Part of a small language model's weights: no biases in attention or MLP.
Each number is 128 + 32 x the weight over its row's rms, rounded and kept within 0 to 255. Layers, rows and columns count from 0. Numbers have three digits each. The size before them is the row's rms in percent of the matrix's.

# q: layer 7 attention query, 192x192, rms 0.163, rows 36-71, columns 0-63
# k: layer 7 attention key, 192x192, rms 0.161, rows 36-71, columns 0-63
# v: layer 7 attention value, 192x192, rms 0.171, rows 0-63, columns 0-63
# o: layer 7 attention output (transposed), 192x192, rms 0.175, rows 0-63, columns 0-63
q36 118:112194087079059126117126165096100135116130177128161085139175157124192094118132145176087141161087196109109109110092119112087124136148119112222131095074163067163107134123094100147204109149117079
k36 116:080195130081029135148133149078122101092129146160168119118142147176163093107109165177072145106146199101102097076109126106133117104128125110192133095124142104151143139125086076136222087138149085
q37 102:094181080122096083121120122195186150084082187145150131097163169161137160160115119171071156145164153158100127148104120094115104208130095102126171124089147141105162111105173067147145166100115121
k37 104:059185104115110133126106166178158134032137170126112127084191168139182140156142082194082100178112116153131153142083166113103147096139129086152148130119153126116135117100155072129138106081174157
q38 101:106158155093069141159141170119116145113118153159135113160149162138117166107094120116075209135127134156151138126105087046110094089129091126142104083156116125159143140120162070133159093112128157
k38 080:124146147130140148129113159145131088162124113186114149130165092143111141108117127125092124121148186155132175085125101061106150118122127091154129125113096093182117130115123084133113091122105197
q39 105:159096110179126147088173136126154155102147128117166170077072113180156095122144096095150129112137089087167127120161185189129133164132138123103143157104121144045116136156097184104158169142118083
k39 091:122152087150097141069172124125153159069127118085190137157077157146174131157093108103132147142091087115156092193072146111110104143127104129134118125120136139045133127150132155130170146120125104
q40 079:131090137118096119078111121106156166175179175167109133099049158078130069099105173130133127170145144132150166042105170124103087095140066115140145168089099129108151133140103119085110155153134129
k40 102:115108111135092145098150064119142144235181087129136187117102093168068125143131189147230128133148140095190167054105147080132149165085095153118130139101121148152133137167069134150119094197066096
q41 083:121097195132073146153136154065153156149180117148184097144094138156167101155102184073116169113151132111180154069104133105130136155105082097208121186131120101103098152149060116143190091188111128
k41 114:105102149128088208158093148128112151172144096164191144122129100201118138153144177113143161145143171155177175061140130094120102154114109126203124169133140095213111121147077131142174079156061121
q42 097:133169122060116120089206127118142132080106065090175136106124144118147057123132108117111183178096099096088079229125180110122123097146130124081127166138157151124160132130134127132170138079125117
k42 089:140210115088092099101113122097140137039167126117157101154162146122170130142100078130059151170120157100116099170108184121105127131187104107113118132133154146125116138128115140091165164078172119
q43 097:192094145147132172128094148088148155157149169090051102127092147148069162122103105088201146118137090106159097132099133109176117163113132131061085157161095137069111111129197173144063149109150180
k43 104:198082140136180096127171126058164133159120153079115164106105105152114115101089092097172165077157132127110075141130097153193144134124162167086101121152110154054156111115123116158071185093149159
q44 100:124153134180119124100145148148179131101124155050198098078055117180144115172089070135153152103132139151140102095144134126103178239081143151125165118082171132035155144114126109110118097150125101
k44 101:144099115170105107177095135139132177163108161056187104085066135105122152143135108118185239115157144145139122092149142151080128203121119138093150163096155122110136158140098112136072083140101075
q45 086:178128150189134096124158095144160153116119141143177181088078125189160180070111098081175108166143100082124146106116193093123118161128140187043139098126148156040150122163154173140128155073101093
k45 079:144141070167098119098128136152185145089149169095160138116065144129211138116118044136109085125146101129124072182116159090104102103114104171091150121146100182048189131128140157138178145134151095
q46 095:108114122176125112188153123163123086115141189103144073145150108167187128119146138126122168143140136149100151064132125143125125186106115178117163109160139114075144176135120084150118093152122105
k46 081:122133095185126109192091136123158089086099233084149130102122154121134139137149088090111165123154095144136100120130120141100137160144123130123111101175125167094149107133129128085186157126155162
q47 085:076140048161131067141162140141103145091170103162219138139147090155172141171118185046195087109141144123137135100135121164141138154099161125176140156148131153106092152117124111106190149163140097
k47 114:081134111139105168157085134157129128154170103146115121099120097152110148169133182077202073128136142105169198054142146104102094154126105109130130161084114111156086138112073134118135043211112042
q48 107:169129096165138098108106154116113184081164113098148145123101098101146184126109164042175132109155145119125138092151166094093138124115149105100145134080114183129160091138096127103133110153104074
k48 099:143137098185121109136102125140146136168119156148138158134117082116104151122158123052132161135170146194111095064179150164112141123105149147129135107130082158169160140154091120133067133176088082
q49 093:075167116132132139071115123076140133095103110136187124151153098161112143186132131129138086113140135063088114116066157158131166130141138135217142140149130107163119133144112093118160128150107140
k49 099:084179143101071124089150192112120081095152147154113093145127150140136103205135154184121105117093123102085137099126187185094137195138118092144108086131119116138104151189154095148147131196148123
q50 106:097171151126100152165112144138113125143102169160183096160116112140132075140094102186102166135115147086137142098100078154094128181104113100226153132140150072142102164172099114119193110162115147
k50 116:061117149115081147141149188113065132075115144187196117119172111119145106163146134158096121160100125128129169106122120132081138155074134091232172108149220077152086162151135099099190126132128135
q51 097:066073153176119128126180131072121145169186119140141104165054107143136137134139196108201082112165122140149158145122144124106129148141130122152095122154080138088105148129173106101176130183127110
k51 103:101078143166099126140096139073107160150140084131160122125099070118078133197178229051197119120167150128161194129134116111143113160117102084153135157135079112164107163152106111132142078216060112
q52 096:062120140104086151100105110116121085153155172086131089169140122114095157173142179162157107114117134131113133161116112144131158153145114131152137139113131073152117130117150106093110102177134142
k52 090:070112148125109150182094150118093093174124105172139108116121109160085115144158195119178115129126157152124172061180115136154118186119144121137144158119146124139065120138112057126060098135094129
q53 095:147166121180107143157195175118153112152083139176164167145119101205133182117059118098185112144164141114125178115145140164123083152140139158119140135144155131052050128132154104157128120151164147
k53 101:139118126179106100165104139086141180142128110104188127131111098175168123175148155067203131103193182134160176130136130125143091151131183117173129121099157116108097139097076110139180093168113106
q54 115:135179097157070134185067147152110114053138107122127119163172155109204196169150172145118137101135184220104114102181130133098105131173178091126173140140126137158117121126133124152115087115118119
k54 099:154172129146143120158058110196098093101136092139121125163174102133147174125152168173125140145142142213091130076141104161124105072135162146134139134169133148190151115084121100153097124110108119
q55 104:098102117113138150135126132173117152137147092138038154120156153060114108141171130195077161124099107183126099115194056069071125043101122127124093140102148174184145113110139118103096136086123100
k55 091:116156130085159110115136065122162121231147104137033142115135091103052131124132132130121125125131125125143131134136137136134149065090150108069121138119112112184109153149129120077052134136085154
q56 118:089077176135178151162179118156111101176143183123056110091076127111122124096099120132150142114126103140178120053128085084118121122121091187102086094149137152117154114133157146121066169137136121
k56 095:152084127132135127121158127079149110204102174130080123088073137145062117089112097110186125078124104086129159091148098142162158124104136179080117100134089175125129114139141167082072175168130169
q57 091:091170107121103100105061084087136107172117172119125137082118111044168132139152075149142113167128181159071119154100134084175122165197099159080098105124103170090161129124151136138116122135133118
k57 091:060152105159094075132101118127113058107133203159072105106132130070154128114099082144105092137111102136110102120117149124147135102192111175033148105153124189100183135093190116088102121120193084
q58 102:153174123121096164147109186146106141065122111150135117175137131138109135137118152115062202128075149177129115141146090130104097092098132106141165137157114105196109119120142125094101134089128132
k58 089:186125103128142119149066118184130146147119093182108158163180154110082137148145121167128146105120176165120127101126088106124118079099147126152102103120128107201123160140080119142096115150074186
q59 082:087210098143139167104086108123116123111134130160159145189159144149160114148112152141081114119141149097096147153062095185135131124169125078143116131149122065173142089098142138143201141110120135
k59 080:116126112061102177143144132179113064032127139163198137171181161109137119129091129170060043146113104074116071163141148118132128085155094080173114080130096135130151141084181154145206131126180149
q60 126:158150145097162116161151112152127133158121135104148120104165145070110096043099070145061174124123113177148113097104143080118153033122099130123072123129128114152161155135102186133164109114126150
k60 103:130157151107133141115155107127152098159133167140088125138143175127118097044079058127073171141125161075167143133091160103137087080158125173133113108122155134131118097125149170101156164091167187
q61 117:138179108120142140075151099110112091126108081136126155137126114090149154121170124171123104136092144101069141156194163196096124092148182108104162110108171147166136129111131140096074156126104103
k61 097:128217124153106088098179075159123090138120034171157155165082124172164160140123145137148079146138136110119116162139142185131138115157194128108154147131146135113104151143137124134139146093113099
q62 115:148102116141122123151123187108100131079139094117170106170103127187182128134098191085180115107135130154134128106142123124130105132187145130119075098154095083094122151120118129179147102155124118
k62 098:148167111127120131155098203111068111068137146099120084167119118124170161097140159104125136131091119174069071118132056102133118136145126101146116109161097141172115118092161137125127142122148122
q63 099:097135083142141092135177143147102104104118124157167104172126127127149074110149161149137109141139132138090173092104126152118121143078125100195151133111108106163060188153077097108214112173106091
k63 093:084138080128138130138140173158118153073140116114135117163138132134128083144138160104062142173146155106129174104101142121077133148110124090173141137120229108136059158184155138105235156179124114
v0 103:105123009124133140127061140128118136173145168124139189105153071119138175113127119129145098104138138144144073161148137138123097155147120128113146184146110120138130121133144163174129169091126182
o0 094:127143137108143173129168133184161128142086128087133145120107123138102168151090106143081160158120169091116093132124104068142179124137026081103094124109150142138148158097058125117149099143163127
v1 100:138194108080136126147124141114118156117161156146169146078167140239176127159148133091137160138101131149161097088113143079158095147129120172125133131083105060196156169127049178151125101103122155
o1 096:111078133155138098168154149109172078115134079102073110145055077122092134107175099156123104129141159164129142127160167193111119142152124128160086140116127125066108165138217080135083213123158150
v2 092:132103194147156109139143117198146134143129093112123126106155175122134104232191131138114121168134133141110128128100109074152110148126116219159099095074151128132123066128141115143129174182155100
o2 088:069097112196121123081124164076112144107175117151109115139136095101119117079139178108174097116168131074118137072138177116131117088144240154133112118142075119140097125197131127176172103204144128
v3 097:158121113127160210136145103113097148173159194111133089160081132124154081156073158207130119068133062145174135197083109100122147112102110190120101092118139093140141132149132224105180105139133164
o3 093:129132167108126147130122121179098165072097078140161142152160146119053157136129100089091129131091133083167123201140126153112139132169120119098160088124076084176167114122109044093152127145156124
v4 096:121118170126131080125182121159143061088112137140090121141145138092119100080114151192128152147191115079125187118141102127110105133128145078107124101105137151120126197134140150103085159156135094
o4 094:131125102116130108123088120141108189132138136127152116136124165153142119167149183111150098118124122120156147127151120161123106069050179163156169132127141142186097089097129150127177090112010095
v5 099:149120115140102101176185135084066118103120100155145090118109161123135131102138148095142105079110147133134218121178142197120153130192136088117117089071164127149171092131130134156110205128126106
o5 095:054081123163100087084137127153158077097170210113124174134091116130151074171134163145204162178135111153181142106138112113095088101113144173150137114121147145152092170130126131158141126148138126
v6 090:095121101083161131008110134119123121135094098127082189125116145046147120076189105127124085120159140120184095095096159070057161122112086091138141148146082134100136148104118151158137087157121147
o6 091:153137120120101179216121124106149143140118146132149093155185100116120150206117072126151144089110174177097156101130139154109168100161135132136125166180152128123103106158128115114162106103070135
v7 096:116123094116171153129139149081082164136102117152133101145087174089142125135090127075111083106152127135118147198074149153123113118115110119115088117089103101129148128125141085094172153127112131
o7 093:148111161119119143081151122161138102071174133127120148062124171119144119169160089129111175147076114144175094088136065113125100097089105142106137123117169116102130122131152129134111174130121110
v8 095:135104110163158090165124133155137049100191107112099125061137136090119101113124098148129126104112138111109091193148183250086164133122211097147169150138108128101129139115145133104091116115133088
o8 096:128108120145094147145141144109125150167104147160142102142129110163126128146124135061183102147139128125133133103015117094153144144122015118146090153140080115095099090121127135107162123133128113
v9 093:146152129165125077145139144180171113100153085110138122051094109096153122139192095153106135223056179143103052195161141092121110153144163155148161116135139139121120072126090155061091106102144126
o9 090:114104128109083120121097096050123128157172182144071117145176108097091116122189164078122115152165129121094163073080153135134139102083093109172104131148081140136119131173103130122126107155097089
v10 090:092149140230105113169101116139115094139165108124132254102166108192111158168114156122167143182091105141098126148135097180130090152160151105122155089191126122082130109132203129169073153108146094
o10 090:106173088057107164049101134065080136154132110091126136131070125086130112110140175174140112111180146116133092140119157095144099104166077118108109115096177132152144132188112116124162097172110076
v11 095:107133145083122114175102130136144104132140069085102115113140179064190115154133114143098142120102109113146162182079159122140167124133144170138171156140085132095144119137134137184126101109141113
o11 087:144151117076081114134128162068117185150129150126121133151142143122122163098101136127139104171147155123135124158100091173091145077129069110201106128127098135099102080174117071059146132131147120
v12 095:098107138059098100114100143098188135117084159126112165145137127135134163117093127117119170153169055135111097087123066076147083168092118100096136095153136185094110152148120105178100109144138149
o12 095:167180147086117110164152103142104177164138089087112091141149134159134135090114132167088106178132143110124114134192105154134142128080164099151175092147174121166166124083114134110118151136069101
v13 091:161089124134144127144113128091107113159141144113106090102165118109111143147122107091111099128142108141158096161073101198187095111094156133141176121115149110163123116125064122106157035130147132
o13 087:118121120078127103145187106135168149101150076141140119129109161139143179109122102092159094123134131122112138166110138060087129175121045119122102137157069175084155130170158055141166173200116084
v14 097:057194086093115097092138105127186148113197140095112168128140071113159118127116143160138158128138153142128129106176168112102188123142124158105122148157081124136176110098140145160083126120113156
o14 096:171120128135130125112088152118079091151069101159125138178171121108122133182176114179094115091104136135130136188086107159150154122143116112165157156132182139109106109163106105091141145061093164
v15 100:126179136190063118143163118180121114121155133153176161159142110107095111128148196123121139144117135133108101103067148114162171151131135093135151140165135069146156160137162110058058046158131112
o15 093:160115116151161107108058126115124125117120073162120170181175104150125157122171151178180109073159128084127134162135183148148094088159175137088161152123085150116064085111142143182139162100076155
v16 093:109121118092076203119083114082117168142121115079066164130134103157103135113174106102130087105193074112191125122125132107088141117152119149126122154168142139118086093124063149183166125153112172
o16 088:139204111081101170169121145159182146095115123122118132159156151092128114097102123170083173153089160173087141166124155113107151134168103085117143130127128104146178161117112106069144085120080165
v17 084:116133097183144187133134106162128133150134096144149157179095170127140072071138161086183121041151155136237118131135179060092169120148116076122110137158119137172146101119136154205147142131119135
o17 082:108077112109114146130162152132136093087074147176085142172185074106069097241122099156124177135124152118083157120099102155163129195153141089125119138114137115095108127087106128148164144122172205
v18 098:152125089124131142143183133119057087115118113107087166114145166099119105096157100114136114148100149125110142143118152206077160131115162101128120117115140132074134101117171105139169195131116083
o18 093:122086128103120150163114106153113117139154150126165142080141164154159081121107110141110181132136116169160104148125071110140095126059114145121116109131142151089103118167149136141123127097128112
v19 096:101133201172131169189182137124159173122144095149138142142128120157111085126111148100161146149119120141110115139112122075156133145148116136115153112117086124106151063142228085093131133117117103
o19 095:098130122071161102063098148141038085122130104131111122158154108107169103073129082210066137159124111148087092129146115163152090151138159150127140103117162086094119085079140161135095166097142154
v20 099:065132145087122043118112114146135111114136058142065182112158134052125142111155091153117131117167168118155088122171132132096124139138132117159120172159082157088126130126052082172070165133126101
o20 093:152103066144131098156130174134128130181111189111171086126095100177143139115160109108158127150144136132073134088029132171131131105117110103172128167137142144114132140137128183123178101112004116
v21 091:151149085126124143143134127114148093149101122097106136113207100106114119163108122145113134147182162107058032156162145141120081103122176067179145144133080120125183099124090103119113098073139090
o21 087:158124147128146085097140111124180198131153155159130091149128112195099147109144175076155158128129143156128114137093203104133116155146026089137130165146088190138098125150126136084105155134092159
v22 091:160081151161103189185100143146091140151079116099113071163149137121125132115120113150119084130159083128143120120072116157112090124094170117114101112076148151125062134134098136089182124134148149
o22 089:161160134085102114174155146120172149027145149140127127121135165140112171146101146106102166112123156094137132126123200117134132092142177143129134069172060126200152129124118099120105127148098129
v23 098:138165045091061114101081138115142154118087173146106141142129083115106150061138147093132124145112171138116065094140142185109138132126137135122173176117117148122125138109152149146123098155110133
o23 098:175097126133103153165101172141138128184106126076147105153158123156164180117118082107123168129139111139107141132126121110138165177077118137116181140176107147065136136092070168119056120089088173
v24 091:149102206075102115128077138086100081143060168117141100123057167100111116111074152119134056147121078046146113136144108115100143139115146079114108099140121216094087189136185113099138110126147110
o24 088:163122155134110125126184085101131117129144088131111141131159150114162134170153194131148111154135119200130120110151137122155148079136168120142173128133130123225147115057089155089098113142149142
v25 096:107143117128086119111090142100137175125129136105094118080111092103110114176171118133097112211110123090130036140160091130185092102151116140133151125225135136097127140146059129101113075159128154
o25 092:113165137097114161106116101101118096180155108138124133140184154047141095095187142123113114131111119161083120202139147094094129086107087098133137131102104160138152183189121153097137102109051085
v26 084:117083131186099096162126130132118095084118059158151162144160129138122154031098094058136161109155102111154176160097131172113105145158101074082210145140162162127101066143132139144071128106126109
o26 080:094188124112143108096172144167127114152160162104124144161114163143157113139052114178166100165178154144103157070112139089102071171158159121138154108128196114103109090061150115151144105153079090
v27 099:086159139065178116098149143126146115107172130156111209130138073155142146160133146173121190186142133102091097121103132037111111145069142156130118101154170138100088111128081111168122114111140138
o27 100:127203112092146134131140103122140113163104114103108093084135143118133117092134126153106072127095168112140118125137106174192157103144108110144132150095138129092132085119166160074100142138085084
v28 084:117165150117089132087176140120104140175123082107128157117122128155129121154195192110128120152098149128130153063143167102103180137155134148155121112096151154133183064116161102123160174141127139
o28 080:098150164130133153163070123108089090128128157124147116125134090130155103121124107133132151127128096177114127172165086157151162132145116186114133173145112132121127133187151127154077090118170178
v29 090:150163150172148097132159132141121132146166169105128164144151106095099106141162128133126174148147138162202094133095103078111147126124164045123139149109143112110136148120102226147074062143150109
o29 083:095097126109152149124104135090123139108108100099181087139098090106103141157148096088137050092087105104073121202153216152085113148165132125109125146184068096118132124140148130094172182148036106
v30 089:120123129086118175166106134121119161123086166101127115085158067075131162141125095187084101168130162121000116208166144137159059116128152117174118133111130109128140115133128088075114149084147111
o30 088:186111165119183129115131106136120143155144135110178123127127132154128150049142181050138150129120141090219135079160146072129102084116107151108121133161118150162151119073067182112108111152138170
v31 092:109124113153118157054131109083059130138140096125122160162129124153081128137130167125145075119110102127185122142176132131110147114164099080130185077193128094114108133129114084179142103141130134
o31 087:136161115076087145150096078131167186127101163117156121176101138070138103153137117204091139146066117133079092173133097155106140158181085129118138128081175093095111157167093146070127121139138081
v32 092:142096129178109136094167132046103109091097092167142078150114096093144155147060135122136179110132141150119139136196157151128119139122121085073152085123198130113178106136105078173125144135135129
o32 090:087182139111111108159133138189135090172170177122150135142090176166192096144138128173162089140107136148173097142138056096137094165149147088120161146130177141093083131133188130124146100151149119
v33 089:112149040130087134190117134152166159112100104106124188164185172105138116079131056074100085142215103113148158143086155092144118121128152081091112168097093146136137075119136111143155109123132128
o33 085:159144158119114126061166151105140130055132157107101099120173156117125154170097122169107171151089184110119117132135150113104102131097129125193143069182129149145109145124142153123118162133025172
v34 098:088090152105101104127098122169146152087072143121095124129180079149128167115166080146092167221130141142130075145124119081102096172111102230112109146085156164090050118133171138094107161118135142
o34 099:139174136176144124144088188136151116154153151070171137097122188126124138068114146124089102110157150081113149073124183111150130106145199131172132128162150096148132081121096162147135055146080112
v35 081:154195159099145189140128142163112154146173108145172111154074142134108111117062169103136176062127112140077157103110153068094175092126136116133093144133171103134152076138062141101123092087110128
o35 077:168135139127166128140137134089165152110072140178073164141167091184085127147143105125120144169105090109163139138096111169156138148142161152077194206142073127132177122024172135145085128088197163
v36 092:169118121135126132178115150216185098151110114095158156133121138099162079086115091149152162100114081145165063171097109096103150136123147067116193159100140163117174116117140201109097061113133098
o36 086:124065176094092158176127145063074193132174122160140124121085113176077147200096126075138118116162126105119141154105165175120134159133147113086138137184116120134116106093118085109136142083106102
v37 086:118041099130143182164160128130112104155123141124115092081179162162121133059105160106137110092207130097092130152126108147120080121085117122123079144161129114146095118119163110163129155110122128
o37 079:122156113042148094095159163198147155098121064176138141155119145136162110110078152099102160154155145141165108104141095037138123122101110142157092136126186111141111121038160136149186149145195171
v38 099:154123194145182153100134077096133187079098119131108086158142144186167099136176072149105109136124077145134145145112156147138179096097080153153187106154122088158087239134118106101194108147112146
o38 095:103100100167109104138111100192107139141118097141133145122115125083068168130161139146153116083131143126121156105159159171102089180123194161124117104060112097048120115203140144114118150141135106
v39 091:094127126141097099078108121097135153132143124149127185169094172106152163111152121124143128091157086134212179143042122091127103175077097145133136123147043121096086118136129096114134126154128161
o39 088:149196110106087139177125129161129104111119107118187119157191150132152145144098034227095135133102185138049069123115140156088126099151135112153126093118201103140156097148135107127168143103115128
v40 092:156121199150159152161135169164095046123100188159141143154100166093117089143081161146138170130113117143140125085107117067159100133104162125131126110128248149101109146151138203124115106163140145
o40 091:126126115114129128103132136065136166116163094120084121095157177128120115148146154156131087128122123093182119150130089138168172065127201103086131133130058142145138102071143101144149097124124059
v41 089:146119147122130191105160108074145100135090171176106094145134109125080190128036144142119164104159106113031137112125107140092122110074102162141067084125090133106129195155105126124172127118124123
o41 089:175131119146185089123122132221132226154106082124131116109118168192104149082126136093113133134159141172181104099191139099124130181127165137142164158152134078146142104109151125164159171169197155
v42 105:140087112118152114091088101107114077153151124139125107083146103093113194141124121151110121096114124109124141122108118159157137108060124210125135161156130137131065144132086139173121118078136164
o42 114:089182071148154131141171131166150174144105100160141105151129131147141199100067121038188103119191156120124145103111143056092116097136088084105121121108104151163136131153156076112163100207156122
v43 091:111152129156169130067133120126120142109128130101154157136160076165150113050182171132116088151105109097164141112154103108150186113137113067098210131136134107181138188120181139153137112139115188
o43 085:072108158127134154138101092190084091156086091162084130151115172025129151187132131172136133041121144149134139138156156133135128129139120137110112121094167166124067113121128135098085117079083120
v44 090:127119144051175129072079141096070122094110088107116118117116152117145156133152097108115026107119100127143161135123108206112127109124107148098073149127226097115086144124117124185125166164111161
o44 085:154156142194060155164134155082143110119140176110083120076106143078147096164115147127128181189095092133166134108131083084119162138099170117123139107121120108125138199174119143104147086182087057
v45 095:132136029155120134094136125110172146086137155123133174171143079134133113107042112133182145101110085189140158105135131122119131099128086072095122119124148135139127058127117108133131128147121149
o45 087:150154169110130191141112115119147146123104146075149088120154124160103114146092077156046192116081137081133107186128103103140113221111106110107216089126162097144157159107089150102094117085112119
v46 104:159107099144182095063205120155097119085130169108127083129138111172132125104166078161144136138122143142145154140099068128122152156095095173121109080093154121122141172122136170093146153169115143
o46 102:081095143189146139182086119178109154164114158113157106103091129108106120137121093091097129080096117107147150140151146150131106212091155154108119095141148061147133109149150106183134120118102075
v47 098:116166082160139087147180099134179133150161140150122217113132171140174111177153105131143170118073165170112132166113103110131142136151126161156097139150061138103128097141154167171123137116145084
o47 093:096106132136134151093103170078139144137083153094140082099132090138015130080109089117180135113171155085128116101082182143106086102122040088179111115105115121181116132198107115137143103150089145
v48 096:132139176048168104110143135120141109065113117185153094146081069125099123099108143125124139172133147122121111128138140068161110138146099152121155118099171133149097176130105073087049084110120137
o48 093:156124086188155038088138090111158107140161130116083133159129145100166117140166168134144081159138124147145193071145128169146121103106209130111164146126151134114113079026156174094124137129096085
v49 091:129067197115079174150083154134104128166035129141120095154114156106108101100056164127127105092178100117200124055110152076101091111129132120131145158123095137172136159136125121100186040147117132
o49 089:176116104098115114120145170119160140059167119154116153155154178137180159141128129178091143117114137157101090182130092127133165134181206116110129147161094165137157121037143154127129145068103171
v50 090:119172235122135152094162134121111077118154088125131124144163127126102131130111202119125151116159130110114185016108142117115154103090179107133128129185139110141129133104126097133070029115122118
o50 090:142177095082133115133109100088100117152097124174095101142133121151168111135162148144146148091107122122108125241112120151179143163129072139103145178100140166082100086100183094111080173094120106
v51 091:129148140160148142131140144179159131172167148110149151114122105118095091093170157179137133153106146151135094165116122020121102125114128139131111142164125149144055114114219189097097133140130122
o51 078:097134161084116191059095090116099132117111081185108115127212128084073081164111151058091114116118116059090126146118141127156175064087106116116124119131130117153171096074065144090141119108173145
v52 093:151191110105170095096123115137191121101109158141138163086101094145126146141124105169124172181036179126091122147191122100126119147118128161126119125088141156132152119104153146129156064105137097
o52 088:159072160194142152159131143083136117185108106094127102103104119141096165118115105040165068090142139135173139066119127126171129169100125127136146142165103124102132085151135132127074140160126158
v53 086:106134127118168131075150118136167140140139167097120130167109117060116090145163165151122128140139145155182087148120088062150153146063117117144124078164081121108131167115142138092144069221140139
o53 079:169061165098128138151095106114078159108096065180165117133171134107102121152183103136083113070070097074099101164153098190134175158107112108117129138164138110119115123139071143115166156084058115
v54 089:118120096127141200174193124158105186149148131132105123172127156118129106121120158109157161121194161172133098160070163052119101121130114183163120085152101096113151096136106102118115154141125141
o54 087:117116101096140116129090139132131145100144130132191126190145082169105093069149091171041173118092136115150135156144120168107070152161126118109166141144123077130160138124120114156156137095141179
v55 094:117122159105152137197088144117154153155137053149136111078138160083147140152102115115091114053163141097108124140150179162158134099203147122143143191112109112180178093129093087131124151082129111
o55 092:137138086129126064092183173107157105072140153136080141171114097178115120147128146072206130184165152136129156086103117106111096096138107104138082159131105190115120135141164103159162115156143182
v56 089:203121142137169114154116136111104129097102143160142070137057145152122105133106094133117152111057163161153139160132158145174118100092142179152191131165150136166093186143047160096146060119120133
o56 086:119052086151109137122147114145191122121156153139101166104157135113101140137156119098139117126133113097145152139104112132134108207088128110095110130084080172089184101102122114110119130111132086
v57 091:138106191078135171072097093117160141148095136113117043114121069141090133091136158181113149130104109130102058062166123096143139056087092205168123157168116106179061187115086118103155078096102162
o57 091:141126083130135101124106116174156159127104064176132172131166124117105149106123163041112119119183137142100171168156157126122172128110207113127132153092113153100166112124157125126130148114189141
v58 092:150154158104159135087104106154089103129116154116150130112061089210124090106123155104146122140028156150128088153163162113107164125137087172126130139125137126141126141122146143096107121103110129
o58 086:149027133173161162160112104097119147169116111145115170103098123105094125163161119148119150151151064139149171083108079168157114184109143152102138176097127090074139129093136157117073095110185136
v59 093:128155147157143178180217134108091098137158165126146038099139128069105064135119155138140158104073121097099140150096107158174204142154153094091098122118157109121193140135188147061103099181115116
o59 090:088107130090159088110090148157110110126128069153115163158141160118179082097149159168141123128139113128167158185151109133111098063096104115095165100136083117165071119076142088144133166053141148
v60 085:139083168175118079114131104129173074124079158128123140104151143162105125096134140138153167110142137110129093101176140162066153134145116082141145156108108142128171179124203204134135151119113096
o60 080:082097126177140129142098160200129139173122128142126145158129127146148144146104140162180110086166125180095131106094149106160108142140163131159110185116113155135085084109115157183137119101142186
v61 097:134142130121163131130130115125095160156150137153195103161095123095093162087071190117123146082065178144120109152119154066144162119087160175131149108172172140122100156117110164123092056031127126
o61 092:130105086097131096115128120137134114103075111156129182129136066174100149127152159085166094120146117119184137130131121160129131142155160083123158183095108154128129079078144080159109137203135123
v62 098:116129159128175139105088150098070186116082108143167164169169164164131152085112147086123130131138104130190211125121094092126109144123091139079144124068186147150092099130140129186173190079118162
o62 097:083165169100136119105146100196123079114138121081080113080098171132147099116100135156081123151105124152117091101161101113119101128113196136105148089106179143086170121100173100132085124163154090
v63 079:117137194110112158066108127206107095167111091117104098130136122173046156081187156142119105133174153087086093096141131061088099094070121191158095140226138149093116197135140092151130086139126139
o63 075:140117096134120135129074145103145219143087145204134156148146112144144133140152172088141139121148146132141112107113154117128135163178146105123114202117122094169149133119138158159142090130078160
q64 098:119164094156056106137081114115152197128145163061110108095147124076148069156123109126097132097088120170078121149167166150112125128166131112055124058109168146071198155138134065121151111111125043
k64 104:122180143147130128170087128135125146116139159105167107089107141059115102133178108143120194124135087176131095176128182165123153146112154150065089085137120156135143194119146174144150071121132100
q65 102:160115097170065140145104109148166158066136141104151177084137127078134112150099120130089046137116092137128119132087169089170127116056143091108124106122119143110193143111102129155156115138132038
k65 091:121106119157126153141103109169169174149134188149135111152144155119097120156124172105115214145157105138106110157115133117116148170099159159110127154069121135118159107083107102115144129145137023
q66 096:128188197123149191092154114131073125138171116167130116158059093125093102154119142101150142152092103124131106111162130120144154129131095136098129128098101146149121095138105146055067096149131101
k66 085:076135121104082161095123118029114160086148164162080139164129120176124141105112155127141152108122095108138115129148134148147178121151143130100099140128108127128129110120136068135093101126102104
q67 107:169125124153140153154116157133063142145108096140163113193106101096101132140140148103134187118081169103125098146172089132111131095076132198162114091127122137135100144159095153140116111169119093
k67 110:122093111139121111140108152124040143099101132155116176134161105126074166115144118128140102109100134124165124135196110137098100083107104142192105104132103078096083094126119064135148145151099118
q68 090:137098181112099148174070118123160137174100146073118113141110145119085084104100094137102095133090135100145099213174108186149172106119101083089112097140075050121173147163146137111073103084130100
k68 109:134085141112093148181118112090158183160139127115143118101127128154079126125138115158151133140088119140123160213143103167138120124121110124112138132133097094169151129121110162111104110073086126
q69 107:088211085122170152130145137182127201123153139092096107076071167157059106095083088084124201110137106105124109119173116109133045147061088124122182181074112163165124129136146116088118204149125075
k69 094:094162014089127139111128130099173167134133080085143182100086144141050101097117134117133120116110095111106095126166125102145142142120105131090099151074137166083168138123178125123134126145130106
q70 094:065147110182083136145122100156108144123110209154137125161143162153083097151160121164129104137155120136098121196150119167112184168138120133116128108141124079126168113135159079140127068075114130
k70 093:050156180171112125073107137136120149131097166150153114132126153048054129189179138169122142138130083082097118119118108169115156174137114159140165099125115082134149181161125085131129172047144098
q71 111:106140125101067143177129159169200111085090199099161153096120179135135128133104082173060169139117156140110134133141099104167068123128148178144180106140157081108153134127081177192138208096165147
k71 097:163108091152088140122091141206157063140117113113231109124113138112109108157107143117097146092128135152139146077091110118155119124106136116154176098122167124114183111132092189106089175149154151